python train.py --head_dim=64 --rope_fraction=0.25 --bias="qkv" --tie_word_embeddings=false --init_std_o=0.00422 --init_std_up=0.0207 --lr_mult_qkv=0.5 --max_grad_norm=1.0 --max_seq_len=256 --doc_mask=true
Each number is 500 + 40 x the weight over its row's rms, rounded and kept within 0 to 999. Layers, rows and columns count from 0. Numbers have three digits each. The size before them is the row's rms in percent of the matrix's.

# layer 4 attention query, 384x384, rms 0.0592, rows 188-191, columns 192-287
140:501523511504516513457520494579535471570544491537521481457540462490411510493481467439500482520469516502509463411463491485467514515513534545473435496542599526540584481505564505440533480533524472509405530514499506535558507474471506524478490510500493484466496445485484564557485487536478501518
137:536439502487554520485522461559502547574544509500471459498515461507479501517481441557521511603481508531423538465484517501491506548456542491432489464531452503508541453504497460488463511552485556474472471553520481420497489510471544524546522456494539479448516502555522547566542492431546473517
138:534449511552398544464515497553425570539465426517463458480545491458490513555469474521515527497588499414618551487550473545515530486514441427478497466513510420460457485459561519432522547560425516503489517516497499498470512498489500502517532439514474533511400450541467581461491534512541490531
133:497597530376474509527538526478557518483509497474437551525425469494454454479554486615483457578574529463515538488468449509472525519571478507504492435528503525443501522518462519518507506525531455478459511513507459539465529505534518563527445541497485525508523456550542465507456498560484465537
# layer 4 attention key, 384x384, rms 0.0604, rows 188-191, columns 192-287
140:506506472422453532540501527461427503507522480456532438460447510583477558557421513496427463499466450556486517572466436563537546570560549587447538515481536483559479485504556500534525531541476452492488530538490498507556494494516542485483506422533534429488480536566522531492493473553477509488
138:522492580475564504497462513473483516390596530492535516487484541523492530429528449451505533531560444456549522516585473520469542476501486491474459490464489513516504540546519541475484491520578478540594452467463458487582490515540506525502537504522513534509497534517441473463504511487482541500
142:461531509471542502516460533465515495474540444563470497491483434482546530514495505507528556512517567533486411486551536525523501473498455438518568483516487480514524536517468530569487517526520462398493540455479469518499485453544518509464546486484470504553445503514452564453445494466531544489
133:473507530520470524476553530488492531546483519455507484514504509576442451484538452528496496465488545437485555526466489468497471489456512421547460439485409516471535516495481453432488531465512479493511528526529588493448515564487489427526505479464567519438531530475540536528535549461481422510
# layer 4 attention value, 384x384, rms 0.0518, rows 128-157, columns 192-287
104:489503510534486560544538521493496407542500483513515536510470576487526540492528481515434548511478498493509512483543509543475475492557454492428503453509537531522466507534445519517541514536472468571587484477493521533498515530532398467392451533509532498413568507486560518535435457601421521507
103:457547505480515572505400450534486422518471528560508444485433478563481496547519413390549510541501512492548485564453519521488492476530444461488511497509480509471515542497455508455481552462554449517411528495478456498509492445508539507501499439464505522613482478510424500478612502527455500472
104:486522470570460524560478544534521434607518495526440513487459457503499535532504526462498459594422544465520511485512519491487517552482562502500509502546519483561510480499500511507486480499558528479475493550470490457401462541493532474507468476524572484493546463477521509571519565451546453468
106:483470470487521474420525533562452415475510526518441563510530461483498563531472482612471480510534516515484513538539472501442513552529505443454471489517480529499506470573500491503489599527487491500513515488565519536404493462519521509551448463473509472496513513463474510511500523475463466459
100:493504457523536521548526467478493545486509542497493403501509548554519486477499556468459593550505461515507499508451579480491476473452533488546481468474476485524519466494497437523503489483450473486513526474504496566517547422519494481461585499547497489514538483557477529556529494560540586455
105:496461550557493433491519466459526562527551483395468462501503543528553496556475493476520547447507462478497540457483445563456501559478520451465516509496475468472568499444554530461463535480529484474568481472532511535416580535494450506426506524568494464558468468476520426408507544460454480554
112:513449519483511453508414462489504526536492458497515574418426463522393529491490471512572498489545580525490491527471505430405502422456502425526498599440524485486505453483576452487424492429541522506546447528538484531498410452526481487505511530539480427494477483541516520471528531517504419542
104:460605552470529482514526550518467503504523536492504524379529447571485527453460550507489469504407540432548472480487525428449474517533507565555549468520468536479463514549524497542530435462420431549516445500452471458480511430519544459486532457486531539445543484489451492587592479504509489509
106:553478466464599485503533418470525452447538504552564538436527506458460419478488480431537587492565448502537515446474483514563511488489525523521494459543495533534490523529409500537532537480482520515494491445384510532432419508547463436466510480539447525527512492454435422543452454532504456502
102:504411489589508462407555588466581584411473459541539428432502541497500502481521532543557515463516544493481496497562512458491557500547473458617497518503525455436541488497471412500508489463556460531453489480523429517476514538470490532454492518489491543480431522552510513479488437546564542473
102:493462448484499520571577470599529522452510541525506453560489519535439469483527469472557542528472499518473495485506497500491473577511516524466515512537534476489498496504527452539527479474451513529515568565439561464549522439402486558495487510538441498561489439491561592522523484541488535525
104:458431485519518520488479475451493524535519478497549467432508531498529469477487531544470458482465515534521491522525481478467522463537444512496558429523474623481556490442492468444471565486507490575532486491478479464529533565515592498501457544610426474467479531455491482451494469501547508571
100:495490513499532479514524463535459488482513502534550491528547502392515471530504535482410476487481483488515499520496478507521531509529454532517551489430561570453519456518518483498444533470573485469422565502505522527488388537531483457570420502538498462397497484437604542478553519487498476514
102:455495455492428509471464499480508482546457445529457522479473459551434588463490609485485478471469479534507533549534509453538488466434519514510484596529527494454532497524450474493488549525469415467504522491482532562520515503568503522470500546570509529450477444522421553526574555424475475566
111:471493537498483433502499435435537485493542462461497490456567488475504514538561533550435542476496518556433490402479515442540476460535522542499553469460497538551485430433500524555546469522515498442482502528520521520602520548473515625562550530470528512473509477551478454521489495529469487510
099:499511481500526491520459498495536451473474485485487558563515565454493501515510463508491499567490498502535519499485598544513491441518474496518474505492471504547449507457490458440488449451524556499530498510581516406491509533465502497500536477481491517565484479450522537437436486506569516447
100:519508465513504463540537506503439494457504553516439528499515564554510538474463479437368487515554503480556475448471468544543479447460482470485496514532479479454464502496497478524609480561506461526467511476462541511456500473505551546548476473558430479482483453433442476485531450567488480504
100:541531488462449457525456483457466554455532449515364484557522555571409435551466488442483508433462546515509441433483536505480462505500521463479551529498477487497508501511489477489508460492567465462503578557448437506467501491579474471493518502517493428479503551547482509545472494483474552524
105:553490509545498517463542523491398441492561471518501473430560601470569435505624506463567570486539521508528492447524516494510540500533538462510503482517543429468536521527496510522476462471535471441516511516448495521504435447462511547508549498509538476485452490440495579513523534501530364458
107:569579454476510473430555503504506506550546547460552456489403506494574600481527507479527481414567534605528501529570530524543478424487505568509512494515505545478513459500480494548522524484518524482517455531527478583551556538516466479505509417457539497515474518428516468535572520520539477418
109:480502523440465499513505530496526504434523570435525473486481458486495516494463487491481422437513471519494532453534503463444505542468525520516474530543489518453457513508465491557469529448488529463501600542576498498525493546462507543469585526511545500497542526571465487506559548551432521479
107:469565512422515471518507522540382458539483554469562512534498560469516506532567462503525432472397466508466528518483501481476552560524529557549489514503512536485462518472542521593505513563558488523508477510501483542514458482497520502523580496467531528508509510526575530522487492521459462519
102:530527565471450457415501480517429605511470407370522499478477525549545481447529477466561421468483501552556515531503453487511527495484504476549516523461481537502466487527501525490515495465495459475453519529495500504498579446533473500491440508557518478540447451396490526526503472480560506579
101:464562503438496470538581475526520522483471417494565458500495501522544489488497472496447521496442463572480554484458581435557440517593452551552520395543416440523536541446457469478530491418533582467473496467486505510496493489516524483574495447468537487531526497456474495491539488504474451466
104:543516543573499537423579544457452594488526506566494507485438485523504515551478519481551481443487476449464499486458503498492478495528487486465436488583429508475532546486501528526505430564527484495476514529518406524555514542470542556521496473513452491473452552551515507527479478560517498483
109:447444469447628469587536484485471561549494566505502509401507509499433439493484464526517504554525502560406508488512438473430491551467481519462490494527483500556498527536540440461472536536501526479434486547478484534462515551451474470472488497474570481513520522517409445496458472467494528515
107:493514519484528589559417473566511557477530475492553527481471501472498497496420541504521552579462478485484505506476511550537461491541529459460517533525448495475482575535425457525559431496462496435535429515505492522485467473492548437535465486481535530477502487487499473511558522522480488533
101:464461505477510578535424535441491534501512479549461481486478472573523502495527534501537497541512409460560479494494542494513446471482540528540526536600466498494514600554522479452491470533492527525512535593533485545519421551438466613504448539555501505461518487498590528520482502494443474479
110:494433487501507512475360507534496490529494489545468543540495450495466535556461522563529423585516575484503515536533554460462440500479425538518558442484517421539517486512456555434447562486450479635498467499462550522529524491546491487491508447495520521535488492516489452499477484539509445538
114:482465474433507488459483487457569521498519512507429490532533548492508525499441574496522541439486510493497483480398490468457464497464573436559520469498536475453420539499522462461516454576435548616511521536509568530548549537502492537501554515512509553493468517518485487517535539482456481463
# layer 4 attention output (transposed), 384x384, rms 0.0912, rows 128-157, columns 192-287
100:482485487469522461468410523528481409451484503410491512533482468490470482580507535523454490483509528501533479494578496540501432441465502509522480483442534553501495514420483555465521533478523410467455477513489477481488471486445500554479544518549535545511491447501406535459564449548458439523
107:549540476517550500506465455475453470498563474543542529393494486480473461455425544499462484507543500482489611503547498472460478523500492510544478474546501516470551546543493478481504446491556463426456557532415510498492469492484492514501454596539493568484512502399472444478512537449485495515
105:507479529496524510489491533530440556519554494531501473468521462460553477575513522479475456539477514474510568464526535583500493438471502523568376516506498476464537429472589544561535527454463502460463570484484426507536496429436494515472447482469498443641461509504499470549477527542409438573
103:535585514521437439501529554517474563414517511589542541420512468520558543492417491445446543555491473446503512512503457465468462612585510556448445479549463513477494459471481424508498443510528449537527484524517592524540526509504540491505579535526517447496516505512461431544503427515589468529
096:542548516453521572466477564498505565486477519490517449533472517491458503606486518558507478450536464492460499482535475548464523529474452430547578459472527583432455492466492450477532458439470427573505514469509514443467500496483456458542449495512494510531540470472531518512512521455501492518
107:490458618431492552487487486456526481477458490568485452515521541520488513434466465509561458451517464469489433504487495427513499566484503494437472526484471446541482519502528503482514550496520546444537444487603488592552585388541508514513506479500487425490544540509509468500497453440447563558
103:535430534494446535516541576610515517412484536490511517476553503498546489467537548500544517471493463510532516533490456509474480493521463552540405443491513544563452503463449519534563428494537428526408461538426525509542553511488531496453493491507524477496499502445518446538473504437514466461
105:585554519551452448417448494478539540456549497522532539444528531529503468465526479542464520428474464502535511524543619477537544496507419477462523469452555488486547579545445507495498555445445463481420536523471541511474439489498551528534503478505484503487480464467530475512540504513537524563
101:555561461535436496539544455487475440487504539489513536504548498510501473514454521547478541546556437409473401517564479471452535477543491474480497491508491415509521500483527508523432539547520431510502517498515505513484603514497514500505499518532455493512492548453508554458444511542393519462
100:490469540473502477409511501427510544498518498485460457415515463463425487525517546544544570449463550474448486488474493451481501564532491500512546523590490449551510451436549541451426502534554486544496472439441629494535461504470471541574430495476497508402506489528500431506533520514499557546
101:511540456500484519526495493506500608483518503510505449511422501429526510563505495555390532474465460601536470577555513455539528564462468466452454515470592521487459537511438496530536538569522394559523508468452493458471517538496498496455467496533544509498463422546586495505469492495511526484
102:456463567470441520501471530514554515587424465519503508495523486443501544511405455568508509483452498530453465386425449505531492439537487527464477458511548428475448488532583459486500485428570531500512541466464554527539455493522486541449499544492518529489524500488478450541506513452520505474
102:446448492520529421488557525503473531518526491459490505544463484451487506500461499554455482593477494560527488516504454487440463578451537448548534543450455472534515518506465543489476492536448454487491458453513492500512526465507491433532485546491512489522500569474437489478415489543565516567
101:500549458419584531531490422470509521459497496565509513433456498583477525475467488511523509487536494495501573468534493562490469398519454419533462428473468533516473491477528518563531413494458537470488554498478426553501427503543501552464496506468476520484497431464459512488475467588609444480
108:473453569469467439472511456445558524482537526517509509524539401476425491465530473410528472460481569518464493494452508469461488505468458562526532544494536439501452445441506540469448453528496505496520457482510515497508463551443503519550505479509490465491504467490425424486437441502443576503
100:431429501478539505463517515477532489608500500475520492555521509471511470500473540449482497521565502494481461462423445531509501497556521498457516555523517524535475504425521512508571495505474554483490500526575528541483497510431541524537478486506558506507452492574524442494492518557479550543
100:528572460484491525568494511454426478549542495513500501496426515467570478545449503394551515560504554451537557562504477530550564489498531529531576533515474488487499457532515563535519419413524492481470500464524469501485528486481486517525437514447494463504486464472505511577562547491533484559
104:505498514436536509460469430503449563526460513581497462436506462454499522476538510526448473509493558445508489552503545530492519512454535508476500494515512503503452474498522573486501565439539568492495552411531438437492435539514533475520567480492514522446419515443397475454522424442507439504
101:544515521473518552494441513442519460528474514439511479507476436452470568444442542495561481439519537567518522462493496528464503531475509538541532502541532556460434517555478548432474528429534474489495459451547480471476507477489552518467511575512521458549453467427510546459483472538568480481
103:439470560511563527487480527539474472466463481523517499598504440428480471502455524545489578466513507461523490504538542539472472431559516516478488492482484481466457469540550448538499526586486508450496547525465514457460475533465553491521494514475486473484525564510520558557547517513517533507
107:469429525444469464481569500537582405498485406573455520543486464482392475483490533466470456538435458467541514461475468521498519558474465475541490537517484407523454493462562545470523560419478561518519474513501499514553470534526505483536507507551520523547400538554489493513506439488520585490
106:500423474416444484537531473553426488473496522491546557478492451504506449474497516487505494412498585515556439495495562518488437528436572541443479468433485552504510519548516507572426511510537571533564544452458450547500590513462568526489490507533504538538460454547475521484524443432485535457
102:524478484526496483607501538467476521488556513489547495556479453514483459547463532457446488468456450471472534476536542577518482455473488470435471500485465476512472491520564472583511492454507455509527516542584507464512429489448525434501502530532474582496487489486506393527488532417507536589
101:491512471470482478533517453483449543512567469563518469550445472520475526566485499464464534514514475485509470487512493506551523432505586530478491578562447472493462460576537582492501533507468568493494528535479501509525465559458618512504480479507543520483501453504488460483489528545536488450
104:509465488452481577516478432473522473541573508523509580489501484524528530569529509543548513527550478499474494571548501460506523509542541510456503529503534509549486487477550513535446547496476487570522517502489459565533497470512442558537511541510478496573470497530482428541512514536498519508
106:455514484526538491492474522464526573513484506456509456445541579523497528514478537509536463507484444509543515522475463457444503519493463552495474508479454446506489549493547467490510541559460486513407406455508605567494527429441433538469475449556520523468485435457490533483515430493432537572
108:465521465477485478440462467468492521576512500551542517431561509489507536596589578503417481512526498468544590523537524474526456524526477494537554520437514505532472495511498392484515558489558579543488502488518449492521436507492505438452536470512484557539468507490556499514478512477497476442
100:444438517523488531464504420519534497512471514475512471528497611524537514450449467458544515468451531474524523468580441528612504519465507520468479539483517471486473466526559482482486529544528479532560531507508547476505461427482473492459519526457502454572539462475514458535505460574433478476
107:517434478535491512526591503523489483503427490517563549434453505495482497494499479546542510541431535573522450536475466526498565542500555464525442533491428500548459484541487490464568529510524487466524529542408495537483532458523511462495522439396450521497600460430472493486546499455472582418
108:468414528494491496585471448454504467470545446516469509472503496480506480410516467532475526551520413508491518449480533505515489535507441452513559517510516409499497497504484509428385579481465546517506442489511399531491530486520527443526499530538516470462481495525484487486495475566507496450